Each number is 128 + 24 x the weight over its row's rms, rounded and kept within 0 to 255. Layers, rows and columns count from 0. Numbers have three digits each. The size before them is the row's rms in percent of the matrix's.

# o: layer 3 attention output (transposed), 128x128, rms 0.161, rows 22-31,54-63, columns 0-127
# v: layer 3 attention value, 64x128, rms 0.178, rows 23-31, columns 0-127
# q: layer 3 attention query, 128x128, rms 0.148, rows 64-89,96-120, columns 0-127
# k: layer 3 attention key, 64x128, rms 0.137, rows 32-56, columns 0-127
o22 115:112110138127113119108130141124117114150119107102163126163098100085137105145106110149113150125084146157134186114127150114173149133129142112151124097121111119131167100184134114158123116133050090144085175117115109133117140122147095091118156173133160146134140085095149108133092131119120148160106155130106154107130136167147142145104171138119161121117107126119148111132172143136103090152112
o54 093:123124149131119138131059125118086120089138128121115109129103098151147114101111150130085118117140104122160096125105134108119136098138137140084144081152152095132104152123135125139104127149097105138144109130102156074136099123141165128170127102109084163184123160099145156097151131182116154131127084161132110152135117095126109119123116103106100175090143158098114169146147137111161131138138
v23 108:111131146131140120157167128120122125156071170107158117136118112124174152145128121139125133118135104106093151124126123142092144087144159133121114091137149144110129098092095092127122098119117147096119131122143147141126101151126152115106190127113071132127143115161104143182140136164135146136174144131165109141147193109148120119162106138177151150125165108075086123104150143125115154140149
o23 115:134151134162170154149140118154168179118119123112145132116140111106168130130065184111130132108165089128115134182125138170067124082118155123151152144158111124153134079097134167103134147154129155116129157135163125142106110145121147130092101148102145132125121137161133143163137188144152149166152120115122137138116168105121117142116155136128122126127113109098080157146110110126134132109132
o55 092:102122174123110077171132152124154116129156119127176142159160111147105127132180092145091125174157127090154106141124099122114169102103109139117135127077114092124138175117140103119119095149117106120143090148118117135131101120151125127100140123156088159121149118099117136101112105132118128140155145150125083159104117120140114125170088107153086115109110114144166116092120150094152161157102
v24 105:163100137154149080150152077102128122158160131103162119120115130100084111099169110138136088130124154109137141128116145141095129131091118132158163133185103127094133159110141122126117122157099154125083104138144156145152150128103124081127145122116148085157104142115154148127126127148105108110155125109152100130130109173149124150183129091113136155147137102109127127085184126119088149138092
o24 106:148076113128126159094158099117066141108100140140108167145170133155131100142072128120124098060097145158131126149134121124131111143115116166134148120127143151158142127102138111104139130089142103143126154140104156176154144133123120125139111145151142177114159153088171101169134136128157125162161141141094133158127109124103079147131157133153135129131173122122118150136098135115096130089148
o56 088:116148100105144129138165101160162108097153103183160120150147103140073120154134133113112126121101122111129141092110113167155131129134152127124068154097138130088142172139119115131127181092112101093126185112127149108148123177119128130090160089107137118145119167130162164142143100116136134150139098149165115116131120115107120086112153131122124165139133162124172148105099160118137128112143
v25 094:122126152125143116133139140116107134123141111134148138112110125146140107062108112093101137121108107161126138131154154108099129076146093107145117117143115108122129130172159074104123165062132161130101088139116126141126131173113117098099166159112140072150117138103078137128111120177120107152113120108108146169108170103171127156161146142136130140125120105162159134103146116100102105138090
o25 100:096144084127140124099126114102094112083094144118100133112092110110146160131139199107178146143112069162108076156125132117119124150118142132166114139153163118079118110119101101135121105101122113129137123152136073147124134142090081152145149159120178136136109122129181123152153146130123125099124095119080177131121131113132113114142125116099110151118124122141083118135147131123148113138107
o57 092:120151142128098151146154142172142144149123112155153120143107132085138110126173110108142116104104128134103174135103140161107105139115097095130130106107164085107097216137128143105097150129154114135104118143087111123160120133136130129129088132103138120181099110121082132105145061135105106120120104155136142149118142134111130113101182123100093121125150141114147101131106096129090119089130
v26 102:132123152147125131125146137116120151116108151097141153113132150116125168106146169090121108103083091188121089164133115159161131130149107104151142125111107183174126143128134136137129082136140152113136132130116170138108115089096104110109102101114142086146114126109083134117131156183094152097097135120103145159148126151126120132109106089137117141102149087136130121155168090115144166146175
o26 118:121129121117142146148104070142120111113110131133126050147101167178168168130104096140136163114106123134087101158102108148084149126118088097120133140113132103113132146143123145121095152135107109157109157117132164146150151131134124157165104117092138126126146138124168148132167124167148153085112105175085135114124148160137123100147142151123099150147099134092136084166137115138112147132124
o58 082:135104102117123113100088133127170068142149094144121111112101092104135139114177126167127104136094155143117092100136154159167134117168129157133133143164108111164127146124131093127192135081146154138160118117128152109160132114132121090136174169142129140117104096094126157152120125105166133110124154114103142131165151149117148131103087097151156152171144124100107126110128135133100157109140
v27 099:078103095098139119087129077122145164094139101111137133153144136128142131124126150153112093154110120134134156130098159142108162126146138113124142118152138136161107093075139133087125091115102077141115123156149120134130167137133154094165110117133165104097151128117123119122152098151089130151094070093150127167109157156140132145083101165144110136123132100102162134076128116145113144111151
o27 100:106129171119123079125108151121084115117146101118109116130141124122065104121147153073094086142156136157122161153132152127116141104168108132141221111114110125103139100108132105104145128136144096102127103110134168176089163115149117112113137153128145151089125142108136110123131133099166147110129127131105118169112148176142099142125104137145138124089149133094121135099171146133119137115115
o59 101:149125096117094130099098122161118097142135119132174113088117172141195111188104124154104126130143145145124121137095123161116099107137136106159115117129125141102155150129092141151118209142111093115123112109133141158137084144145148150140122140138106095144117132143170132141153126136111101123138107131093187099118117119139150150113097131120089140150093116124129077165121118099137114176138
v28 114:097147158141140142109130124142143112164136177104136126090149129119104112076111130128104170077145143104146105147114123156127144131097138109118120093119141183142117122114095100145117100069147127109095120125101112115125133132095121163190135117144144124151165222122096141111147122158144116090190119137092144124095132091123124138145107113121133153099107127121129129105138136125144112127131
o28 117:103102071141165169179101078163127154099111104127141115116159126107145129152096112125134151123144147125074123116115130103125122116177131102139109128125113136143146145107135127151093114164106176139107138106142136127113150131148151131128104166063116111135144150169153087130129107138129145153117146154097178114101108112137108085098099128116144100115175139171104105126141168136139100142128
o60 102:151113152110148139128152109118116152109141183126117176108111150141170100152142168153168143139123115103141149103115187181106158103096109143149149120136119200096113103136150142112137126166152125085154127149113103128146132149144117138120145124140142082122115166106113112128095106121147103131128100098139127139126147117148113195143148086101150138132128094106113155177140136136135102096131
v29 093:110103118113194133153146075085120143112130121140163139120154140149179132107156113144148166120136133126134116125160121130134110105116134160162119123162128102159143130160141126147141087127163138126135162141107125123152143115121144107083113094111095136174085151133139119155080073088136118079120158148117119128085128136135103063116106132113108139094176118123127134164127134113093156135120
o29 100:118113146126106149131100167141133162121114128180135128161108119176153162100120114150123118145149133112120107137138103119134152145124082139085125111128120132099131108137118159132143116169111174096102137163133152120130085149127127132155122155092129123197171141114140152174133115108108113097149183129116126118065113144126131085110151109160173129134151129147109148139132171165149171127095
o61 093:085139120111114151124117121062168159150103143134155149154097124104099136110164144122104111061132164144137092098144131135151098105177162135151115157125176162109124170110143121126149104114137127109127125156124120133068089134141129151090100141140120144132150135136107143116127139116146132111181094134134109150156098118116128131145141105170107176118125106137134109152112078086113149143125
v30 093:140138130102136155171147147125118150126140161154120091123119104109121119130115113164130114146167142169139098153111112129094085181129121114125181150112121118147100093129158129132130082153091114103156129103105101130128113127143088128120085155148080106117122165139093145156180144106136167162134106131096097134101098133136168127104129159153104107103080166101108147145155160114147129110121
o30 100:158123098109118124122105119103101095130184131112088139182136155101138107112078160116158103123146095180148129120137106109118143126165089103120163137148134123101103105155082117139104119177119116101141112108138117139130115129108115150153153103137118169101108126193100081121157140154117126147094143115107122090125086137120143104122142174124153145136125124126096172093107134142146120146158
o62 091:108130128130167144140091141160153126126128126097148145135141114111100131103110107128088152143163129116101094076087147164167092153134169096106088156159143153134128084154172132103163121139097138138113104119173129150125132133099129102100133112153085107123102116089097107126114130142098140149136117085088106123143134127144132155105115111145164133107131149110152054120138125117176127146149
v31 102:152080141128111106123134100062167103193156133145183133080134112144115110130156125130056103133145123174101117139131157102077137098104146156108128096139134136126101139144121172146140119114102141146083151110177118157130146154141166147123139150130100116121131109121132153089109108091121140151111111139120121166145108122079122118136117125130129090107146127138124092105145130121128096130133
o31 103:169126107107108150116157132070124094130141132143122090154134118156069110127112076134128130162142124149118149107128094126124085109112096120149134136102098121117101150139184137136112117104056137148151130110179181161173107108100137146102117138147158124124099114116115102114134113109148147137162142095096105143140112106158097148127155117170106110143126130115086133132169121141133129132094
o63 090:138116127168127119173133105147135146143123090099151191145139125129134129124127167104086151145084103155135145155152116131112109128124160131162140165138155181133120128100134164103126141128083138130142093128117115119122118100170118106088148160099194155182170121112112109108125092144144110152147076096144119120089126152141114166111139162140101121135120130103124176140134139142124110109147
q64 078:138142083095134079114077166115135136152107122120121087117151139118125166140140130113113124101143155130077119123088102131136127130094103119094132158104122122104100125120162086139144101104173124154124114136119175163092121107133101130124124109078115107112134110161089097136145141110133139161146103144137163100121109134151134105114189173125127156105140132156148069144130143142144156111178
q96 089:118155082092081155102104161160118118134119125162151111126113151094089151094136163161099124100170110151129168165123103164145102141137097134101116122142086143134111135142173111138130141155119081100141152118148126154136100096105146121118112112109133150129140095127065112111142088144067150095119114155131149158146121123160136133101157140148121109141126151075111092112132126146120131136114
k32 083:111066136125091144099089118108131101103122155149143130114111098154116087101145130110110146117129126142157127122163175127158121114147133135133137090128144121133108120085095121109140136116127172109141126116158068127087141142138147140164117113130080161112134101128147157111116191145141160078150112113144101121108170143170109135139107107168165141094155148166110162136149118123163143132099
q65 073:120106138147096154133159064186134138149143142128177126161110102131157087099117097129124153154091118094136119088150148139102154112165131142169141116119121110120139127104097118132130086111098158123118135088124083132144169121135071178139101134135144132145101138120164111126126115091123127118146134092188116130098122150111123133135118084116106134118108104116124137102156098118119080124093
q97 090:143097167150128117112108069129160152121167122094097131139105082125111087143154079132110161124092160131121144125110176078106131093135101101139153175094094127099133126077108124109135117104122183086162120131104131148128132123129095118133095141116124146123122146152146149161130140125141142094144158087143139149134140107090149120141101118154112103140119166127135130134125091116101096087139
k33 092:164139112151123154140116110169113142087130141140165123097147148169127114154115133135139152128099114170099122118058140063105149129131194117130115119134093094151102111097113146136097130158155153125105134111109123132133135123120129141123141156112136179116137137123123160129122141103054135133119104114138089122122129098115167096117126137077089139170099142137101119133105131126147084132088
q66 070:134131132152137116096126145164089103160174190132128131144089116150106146108134175147096106135107099120125107069179185101115138112146147122118108131109140112134088126152125134133156091138104146152157137073139151130110107097141125152117136126139101146142106142135185135150124106091093142097106142115158109098121135107111128101129160084130106135115157131099109131141101142144099073139129
q98 101:164139158134132123151105128165101146112194160162142135129099163134100076130131111100105157120118115117165108138148161150100132153175151126141135130140101126074113128096107093158122151116142108139123037134093118175135126144129134182113142118125098175119134102098119137102086106111112089136131139126144114105114103134124128101146153136103152096141144161141136144107149113145123136129123
k34 093:127133123158083160071140109117167126118142135089134157140140109136139121157104104153146126133125103162138137137084167119121149124086172135172134079146144089145133161114146166109138162157136135101100148114125088134133109109158076126136122158153117158120158134144154151155132157124146142124151128132125118146116114074115145125119113123119169099089135151173074090140098120089131109153149
q67 073:140151127088116152131132149097151121144106098119105112155129130130157174154125092123179074121154113168091118127129090109058112160140099096105147147128126074113122104159166111132117156135139094110129161143103148161093102174107149119119144130127129112094105101156118155124113152135129145121175129149124143118162133106114181133146153136119100124145108112165137136176141121091119154126133
q99 102:124124101151156114139136150111135109120112101117118081135131188113145128115144158128164139167101108124125123138129103175104166122159143123139117158128140127130138097093123136111090144169154086144121170153102135100126108104122156102129110112141133106169155111136064073121156104115096147156133099147146180117137091176134105159135144156119115154125160129095107150152134163132076125119128
k35 103:132160124101118121136141191146083093120104134155121118127158097115090125109168172120122132109184147117130142161146165159168083134105085137130128153163126162092117131164123125129122142085142152156109126140157107118120155165130147165155133125116128100134123134106127129105146107098179102104133183113085132121144104115137139076132110126145113130129133069098141142116109122140118171118127
q68 068:120145160151134106117207101158144112114147157145153150146103102113147137129115125120129110089102101126152121127128104131116124146131115097130130155119141152087073102129155157143113157098117063115148152140157116106101126116136146131153134140069117147140135100123078099118106085121143184108157140141108163136134156125169106158097120153113096116139122177107157109138143107124163127120096
q100 106:122127125109088134119147125094119103140107108111111098173112092106086119189153124162088176136090105130118147142118138115126158123136135126148117143130138155118119135076133087170112122138114097118133150134095108129101152089129120122091196148140136128137146139131119113089154102115138117160093123118118146144096115143158142119119199107096096099099132117155112146089140180142125126107155
k36 096:159116048113116128131172156101099121146117089111142137123142151157105149069149200130134132120128115130146128100146123149110124137117121116118122108111144127115137123178141122131141107104104140148093132114134157144169092107097098185134131121154129120178152135148098149124146094112168141110121138173178102129082118136131086141127138135122156077137138120129151087120150120118121104140112
q69 101:081143156123113096091110173151042120126126102116121080135140150129166110108148136143123156095128106145105144139145093179157137128127163127147120168121104177119124122157135115148148118131125144160086097156154115112143109097114129122159126100127152086138116109146158132126128140182092106108144147082098110129137144096117146141124094148133092117139134099106142113127117123173119158157139
q101 098:137153143119113110088169139128134138063111119104118140148105094101082158144087122118161142123094127082128122098166113119127118110147162127147098141147148124157094131074104157139135131153146133153117110131139082118120153110120117131148163150142160142129125124107126161141108156145110111123105146160131120110147101126145184121134120109121120142064128072110155201120149121094138158127154
k37 095:097119135128121127170136117086160125083127153105105139157091093136136156156144141098094089118117126132103079135109109128106155113163135129096096177104081111122130146133154080156181098110150110098158145118166112162132143141078181166143122116105075114100116092103143098109136113089120131119136123120140129166112151140147127147092125120131141145113138121156122120138155118111097120141146
q70 096:123112164118117148110083124154110149075126129100137115149084120143124145106148153173120132101151140125091160112100121144095139128118096118146162134106086096095087110135093163162077102176117121133133125098114078124165132116124160130161147146085145117120110123106116113124153146149063135095128126118091133150121117114140148121094103141107126094128113137124138101175146161135133154150090
q102 115:154098176156126106101114102136163130093133148116148127125120130126110081154194100148124117099118128092152151142144131115095082144111165098114144120154140133151127116117076158094120072133137119135133135091109083116116149093144065127156105118098124133098123132109146074155137158125120131116135133113140140208120135157132130102153142108112134129131127137158143162099119137144121159135145
k38 087:155124117129120145140161179142149135147154150105131136134072073119124134116135137162129133156172177132133137137184084128130127117121141115117106140059126144071156151137133107112158174119133147119150149139130098089104159144141154117131122164103138122170096062122117120149091115105118077128132129134116096115101124116120145133099156124142136179117161155150108109132140119147121116147125
q71 115:121147130124134091122165137137119102116143137081180155182104154140153156130138133141159126108154144088129108132151108136127120174138101125131100117116188162170101135102137050125112123139156174133117128116168109126159147154156124115154083089139171110133122122112104100098135147121111152125151105181170134158136130126132132131143157122171117139071135128136139128113139135132105145145137
q103 112:152140113158106098130160101072106170132101121095115143130097109118138116133112124115124155111121137162167130134126120128158113120112075145130126085130099155158117140106172085118156172127132131120123141151100166167141122154151135141145120146108115150087109103101098148158142134147136090114127144180110125134177098082164133116075176120165110101133140152172105130119105104125132129114153
k39 091:137115114136162164152143125171127127138110171127115111095102124094125140114134150132109067133159176082100146123123151083111133101123157120093144149120103111134132145089105124108164102085147118153092128110152120090147102104111118111123120106134115160130114146148129073110127105078112148114112135090128197135122116141145127130138120142103104155119099087149165097181122156161113128137128
q72 091:139117078126119117225126115111179118135123130122140122092142175107123130142130137120128135145104139118119151118125084121140128095135132125133069131144157172109156136192129129112131126089146113120139122162083129094087126119118109144098142134125102103128152149117107115132118121136138103176122142169123144131116125184102148131132130142132111140112049136158124145085105111139093104113137
q104 099:117148076106128121132139151182111128109104122102160133147115112100134185117134144149145137124155123156119127107120116154140113125121098124154119103140116106130160107213106190136090110127140067103133141157127122103104127107101131163126137133152175105127114116079124108121161065096150156120099121110162146119100134143127111133111168130113143107103146091105105096157134126150140112129131
k40 116:134157138072125131142161169109119122136143103135138112162127106104132129122153187147108122097140144089129140121166120138133087159123111122103084115144118154118163135125099108132146139104097133123160124119152117095150118146079119115103149131183129109143158092130116156099120060106136071156154142153101117149149124154140173144138122098200112124098132146138158108121134151144130150120150
q73 101:109129138123145099070139120113122121152144111131134134158200095072109146131077108134152113141130130075153142107185119119129114133132095117124143116121135127175100131096141111147148158180118098150129116115168131098146128142141149115170111150143115122135136097108154126136098113118145143099146137171165129139146124180135111138108108144112112145109151092140102203147115149150124122135161
q105 112:120164105094119131160146142131099131145111159151115111104157166145115152125130163086119108121131097122121145157138068164145130151123108144156153083162132132140137126133148111155119155114119068138119140152096120088136112142146160121122145114185143103144120140106063110095135090111183090156121077126124155148134124138146137155101162135144118138070117132118132155109131157151121157119146
k41 116:121111146119130132114134184119123137157110132119113118161148124145102157073134153152129107128168120110114123145183157152131115165125068103093113130108128169111188130143131105116111162148126110115139135161181122102157131153135134126181159120110125084093115119159094117121109071105138112121108134175138110117138137137114095109111140082167104132127135098128122146139125147134134178094150
q74 104:148146128075116139140103068127136159178089151130130129111091156134107140156154137133174092116114141098123147155135121119111124141116117150120137143131184096147102132129093128087115125083145142154117122153109122139149141110177123108162141128111118145131143125129108118120100117114128091103100124165100105127084130131122089126109066124138054130096156117128126134142134058152118138116143
q106 098:088115110146142139121094107069146151066139133130171148132132163130135155121137128134140161137110111137114101112132133095145101157145138132142137104094126114114112133099108123065102154126155117126120102099103110127132113128168134148133108136115122093130113122152109099147124094103151103113148108135147141129162134107102062122116106130144132180164180123136055148145119095148094084155146
k42 105:104115176145110130117134131108132106118087122123100145142112112146145119137125095143118129117119135118159131133164126115135166070168131104129124139138114095121119131115104117134141129186165137142120155143121139143100142120109150107137133129149126128136123124095125125155156207169078162105062155121159126127102173109184140090150143166134164141172105156144129119145109127110175157134094
q75 128:157141142155128178141119062172159130110121118120115103149112130178170144138145134125106118135106150075134128126086124080139134091145147111174143158123150091123099120148090121116099143109190132142125137148131146104076107099150122145147141125095115097142126154090137139125101171151145140156095148096122118170092119140114137124159107139142161118138122134149113125157144112117093134152160
q107 103:127138136133159132126153094114165153112129120205151131123134113136064129115107160134136142133120142133134155162130126122148171134122184142122134109176107117113185115151135123125142138116132130107170142110071119142111148164138152148140123163135148146077172153118131112130098080120120115099108129133157065121149125157127159119145139168125142147148090113109166122155128099114128131145173
k43 102:144109162100143190132115112128130158142098158109129113091111146159186150123156100140126150145123127117108115127108154155105097141153139143105075172115115118147127146109090149105115130126152143132111131117152120106177109127115112152152110115141091153115157114155102101127136163109127165096087173106077125115070111156170122167110093145111120148113138123134111174154128138100144124100125
q76 119:144109084122136098135143112105145115133104129076094143133121141116084117139136125119129146166119117146130129165150115070112134100134139123089110120116102099153129129049124128141094097148140183098149108115103126108132130129128170110128153137106105137119094135158116110131136210129123138120130154087116086167129098117172122155180130127143130128103125098114182127151126121120141114099146
q108 093:156148079119123135159128127129127089100147129099131109147127161123097120138094124153131170165111075083120164113135113134135106139133156120133106139088114182107104106177157150091156097114135133146119135109141163130118126102099162097063126114148094128134131160140115152121107145131143132154162107112156097086081129119113125081172127128151066120150107109131127133107152142114128140126144
k44 099:161131097172125159125072111118131165130095130155101117106127138144141160136118138118095122084122106145171159132107151131141140094133134121144135116135140116145107135088165116151112133108150129165108155102159126148075108105174122140181096071076144130153097111118143094110139130144118137101151122113106150170126130143152131148133108136102127158065122132121124134130094077139090103102124
q77 134:165163146172152126127141114127151173127134162101150094124101126141108107130139085127104089110116125093154153142129156086122121082153147143119141140147157069102139131112088122117128117103135176135077167141066109101149175132132139137158113142091110127117119121120119127162117163143139158153173118117084129145109080142113120095123118097118098165131110084143128117141112141120127110124131
q109 102:126140143114107127151161110117122134142149125129129163160104110089143107133108101129131105105089124144128165135145150095127082136124114149163120112116091062114131103136116119161159127098167107114102091133127131131174129166083112164114154123185156127125109136104148116096099121109105188131094159134136103149120126130111095165126091130146182089138155157101102130112095094117129124156124
k45 111:152166087207150120113129127146162144155144121149147122138142119172119130135173095138120098108103121104115114147110130078132158135146143100127125142111119097181082159100146145132122112104115136156141126125115099140083113083170164155148084154096122120115099125112125129151129169138134149133170129098143108141111132085158111133161137132075106134112109118174132141123100123106162145136119
q78 117:136115087099111166128104172176112157168130112118113106127112154138087151104137146117090131116102088171129116137170109139136112105118120121096116082114142142134153117141114112123114105069125094106091108156130139118144164108136114107146116135125199096155157103108141134098108094126123158102134178130127138106167158143120133110099117121132117114080116161115099145139149143136136129067119
q110 110:114101144087183092107114138127134139107088111092113126134168125106096126159149109086150130108129126123136095113132092134163097112184127135131087105123133116132126186087161081114120149163137114112138137154104155116139149124082093092135123138134119133124144121122136127148159133095150137143136087161151147149143164148149152134124144171131107153115179125118144162112101107135106192143113
k46 109:117160119097148070109111130141143136130121171134127145135120085116098126144158145113161113131070122120099097148154134187110150168076130156091159137121137107118151080157128139131107168133100080127122059124117147135106114162159148123116150137146129139156125110127088127145131103142163117134114138097111125155147155161127170130157164111133113137158117124082118122155172111121128139110142
q79 114:117146119105105134124141135165132159083149116129158150091115084104147170123128138095127171158136084083123118115141151173103159165130101160107135149126107138143144164149146127114160152115126112094113104118140128103107130130126088182138120098112140097125140127146145143130146105108156115160150137138110122116108096081177103118076144110179161123114181089112089123132119129112151130151115
q111 098:159110156167111158143111120149131137132196117152129061120135143122153139130108140127120199113143130119118124143148114145152146151156109128139084114128111120173111109116092134121103098147101118131107148150111134134096111150097154099110114130127170133135083128155109112100088142101063135147131179127096142179130106122137149158181111109113135135118113148133155099117120110149129098160147
k47 094:109097100117109106091109103088118144120125127173129144134127123085117093148137136128143091151106092113150122105115098123141101114107159109113159153126180141133144138127127100116112138124147162150158137131111128140135102111196077166151128141144091096173181150100146100114110119113107158155168137111165134121124159132113161135121115142133109130121151133143136168113133145084088161077093
q80 083:147125071071170093132134178064146140137108099124099111132167157113131175144117138150122111137126138148120141152085104085160103141111113121106094155122148141113127115131175124141086152116161111128114137163117153136120108124115134100112142087128135119122129132125100104135115179158147129179109139146089159120150119103126144123164136168131130114135091140158157115171121100133167134136152
q112 098:084149125133148088131131167105143125167102075153128156121176180149130152132141140128130113152144129150126131162143088166145098156140127173102107102143141108170172123151173150132150110130107103161117134126133164085174124144114150067126118127123167117152165129152123116104148090155135111162133109130104159150143144125158101133119123142148138145105117143081144124128146125155099149098110
k48 097:119149108107135100156109190070090142146157130131130114133075127093092123083183146140124137123159147098126133120152097151123086146127078138068130176132119133099122119167129085132150128111122124129161122171129127151142164112134128115150102086151123089131115122128113102109140082155129112136126124165108152099128140143155140149126148128171106118139110128113172143112143107154118148134156
q81 060:163155156168066126107156165152159100111136123106095111167135114129127112170165117112128127096127189132107138132114074165129137082108107119100121100123079118125150113132116143109121126113131105151118123110102123162166178099110099142140108122115143103156128111142096150102102124139133123100108114111087141118141086141102113099134098133117118142135101126080141174106089160120144136142105
q113 085:074151093086133154112125174126136104160149076130151183110130182113098111106103115141107121138126108104128136138140079182129136144096132123089128121135145107139146097094086166116122153173100098158147140139112105124144162109136142109139092130123147096175179106151101111098137131158088116124149128157152169122120125131161136136120154114122146140132169124108112136120126127138121132115091
k49 087:126110182142134111090119085128141135153149138141114146141134132217122149165152113129140091135135138157113112118118160120145134105155169146147136100135097101114130148087191075151167154123170129124131083138153172117087124148121106122143133120129107163099141127146130167154109159123145137123168132105116077153162152100112134080102127121132124125126121156146121144125115130106142145133150
q82 062:096129089133096091101132179084111135130124152136121147112173107129122170132114125159113118088135173133162137120102116137156149110104111115099086108125121153138135091126121133157111129174129130124117104134135182131141099128120153106154148129112132137129179084154107159083139059149135154115140143164088105123101101166126152133114071139110105095160150135136119116127110108098135127107129
q114 099:119118168083147132100150129131118108144097118118138098138129121123122154161155133120124126163159103156142119112121101144111111131105114076140141149139137151156157140149130126154079120153103096137145142138101153082093108137165145151107154147125108086141125134148168087077096102103087099144094110091119151115127103153170130151104184152072116151106110102122128137109154153161150108118126
k50 085:158139118084079112100126171116127129152152143118077160141124174124098118127176095097110117130098117147105130125142175136106091175098139144133120138117113125058120118117147084141142172093143116150103132168099131118115143112115121131143162085126139129122117140114075147118131121128164119119142154128154118101154144095148168116098148121172113114135125170123135100123120122154135161171109
q83 061:151129107139100166140133058128153154139104143087136165132094124132115116095101091123118145160123126100134120160118111121139158158121147117146163116106137145087116102139074098100119081109139149105102093120132163122113103161118107149062119126137094119118130156146123096155124142119125091138123109110181129140142144146103162134180151118111126093124128139120098151136150150149152139078167
q115 116:117116091136117141127126108107117151156103106107106105107106140102121127116076106112107148118110143122120159132061164067099165117127167137110166165131151124142102121137132126089108123143126182120106144135144150117123124103125136138145110143059127126109107149176132130124121180144113116151142111149134163096121160094094171178135114165077159115141117155125105140149145130128117108127154
k51 091:131117123122096136065102138157116117161122126080087170149131139164143067138157147127134107155121112141169118110122144111155126109138141137132108133153113095134132136064127132099118149110144136159140167134114100093130156105100132118134121182107081116134143101140110148100125151125114149113172110079119125113118153089111121117114111125143132156130115158126086083137104142081152139180154
q84 059:141157125154133133184117110153177138122103112114118083139170120139152148135120100144122118112141154147107141155120064097124123141116114123152117151131089149138148108113180150144071144147102082110124135148123127126134133135174113136115143121110124104101152132096107098143151140154111153163087093123119197136154144133156119122127130112122180098123117133109142184131134167164175122115110
q116 101:091144170118142139138142116128138133148109100159130144138134140118114120139154128148169137131168115098149147153141124178117116171092138089130119101116117147110138120156137142123121174120140074146122139147146097109144108146144092105131179166107131110154159144111133100114129121143134063167081138148131125051085095133131116114132095126120101146146097090168112164142106151169135121121111
k52 101:119101122102145118190163166093159123123102147101139126131114103118088121136157150103114125141104148107126142122156105140141087119104076152100150145103144165110132132171136132112133109123083104149123104144174142082115112091134145162132120111140162083166122125130088100099106083116139126134106123151106131155137082171107128167111126113167128115104140113099177119111129171130122146118114
q85 097:113161138086090128089122162154138122121094112126100102112167148137139158172162111143128129158147142139125100143103141145103156112100124109130151146082077123092138072170138169105132126135117089102106134151117162168155149121152138097113150136132150107146148097155146162111108144149075177153109129106120120171129101121108116128174106166118099128124111132122124095120117133162148134110150
q117 095:126135140120096106187095135170098099172133123115144090159112166154146150142125149142119133110167154081124123112098142139133130111127140135127095144119136158081123145131120105110144117168098109157156134112110106174109131122096084066088145171131131113130126127136107153162120134143117135125131116139135121166152157105096111116099180115126164127146122126146164120097126170107187161109135
k53 094:132141112105112120133123140121176095133143134169085153116099137110118150076202120151137099151132142155131104141156115122106163122150163164161121134124117135132174114145093106110143103115147154138115142152148142134137141135113142085113106119121114128086131144133126110136131109127139150083095163140156105100106150143126173186093079140083171098154133150113137100111155091138094112142129
q86 089:097127127103115130137097142104171114119118108079093122108151156150135144130151105108104105142151174081140138145127101169127142168095080122132124113106116130124132138153176088134105118139150116122111143163130106128137112118120147121099119128149132096104144149110133111160112114132095121149136105181147168162100101173102132135101131119098119156106089161119121150148112182119080117159190
q118 094:139164132098117128113122147117140110129136122083138143158145151097118133101155126153125135127150105108141149131165080205116135185111124116126144115151115151144152127121122109142082167123095107156108154131105098173159107124132140105150118127132119110144128123113056104102143110121115152103111158142103171152161098140181150123112159137068143149125117093100110105120131125168099132108131
k54 103:126112064094129136139147159084140109144115137139110102153126108089114159077121173115129140123174123137157097095132072119172093143140083153133106122121136151119139127114146167131125121111133136132135138131115162071152157137096119131134145134148130080177115144143117123131130099104162103109135106158147082139136124148200151130119140147167108118085137134106123141124141172143132150118121
q87 075:159152103109097105090134160143138090112113135138111062126124104098083134134112098147131106128171118138147114120122084090157123153100136103136160139165107103108086078151136112144137120139115081137106142105143141136136126151136106125149152125116123127125127086140151144137089123081117156148120169201145130157171132105163099110123137111121090123105130108115157142162144097095123111104132
q119 102:113160118074122116103124141125113124106132099133151115149143131110106151167213158125132095117128101125097147080148144103161149141163115115086118118103115153095125108142153127149106136142147066127138147169133136132153113136131121149152131112093154145139077131101086146105097121088181109133120114139128153153138104175136127118150149145112106162129103105131153087115135141161119105096119
k55 091:112129092109108131145151177128095141156100150134179077145155096146123142124147134154109124165180137097117120141113117149114142120130126147160091132117088156125128128163122116118170144119120076137147140158122104097079144111129148111132122164160117103109158106120091097139173082128118105119161116146133135123103115085122122142119156078142142167078128123138111126135146169177113143111114
q88 086:120157128100163099160142114113080155167123133137111141151175148098140103153129132085200115166071130151112160124112117115111118120138112152111115111138150131162135130067120179141145118134087128104135131107126160113127155116139147124130134117156152130124106201124089123150143161135144109123127128138150108078168142125135153165143127128137163143128147094136104150098100104152160141112132
q120 100:114077136135102136109144088127111160130088100133142140170165120097150111127121142127142130135113138150120105115105120116149137138098122158119120050100139120117124109099154122148148165186118142105151124133169076096126133099124138141100125128177100100123113175132134107128133115136153063138110138099112156171150098116169151128139184139154126128122127111108131159124111163149158147161125
k56 088:121119109210142118129160150146129131155154108097129169081157149115068093135112139099156135136100120119108157136162144108143151146094170127158089165144122115113122099118122098162179123125125144117111153131137119128088113154136150116133120124122127125116101092113098176108126147137123155154145109114110104131130188118088126131124111153127086112143152113151132121127137133143142063089103
q89 112:137115145184141092126128118142087122111138145136115115104149127119153155174111138138099122110113096106105110159057106112097167147130141092141110184081075104131150117125134102095119155124139104129170147133136143143119139119139127127092163141125102101113145148120114130146142132125145147130109081084111160137119121094113125094142117128091143142156171172121135098124169179142123107156156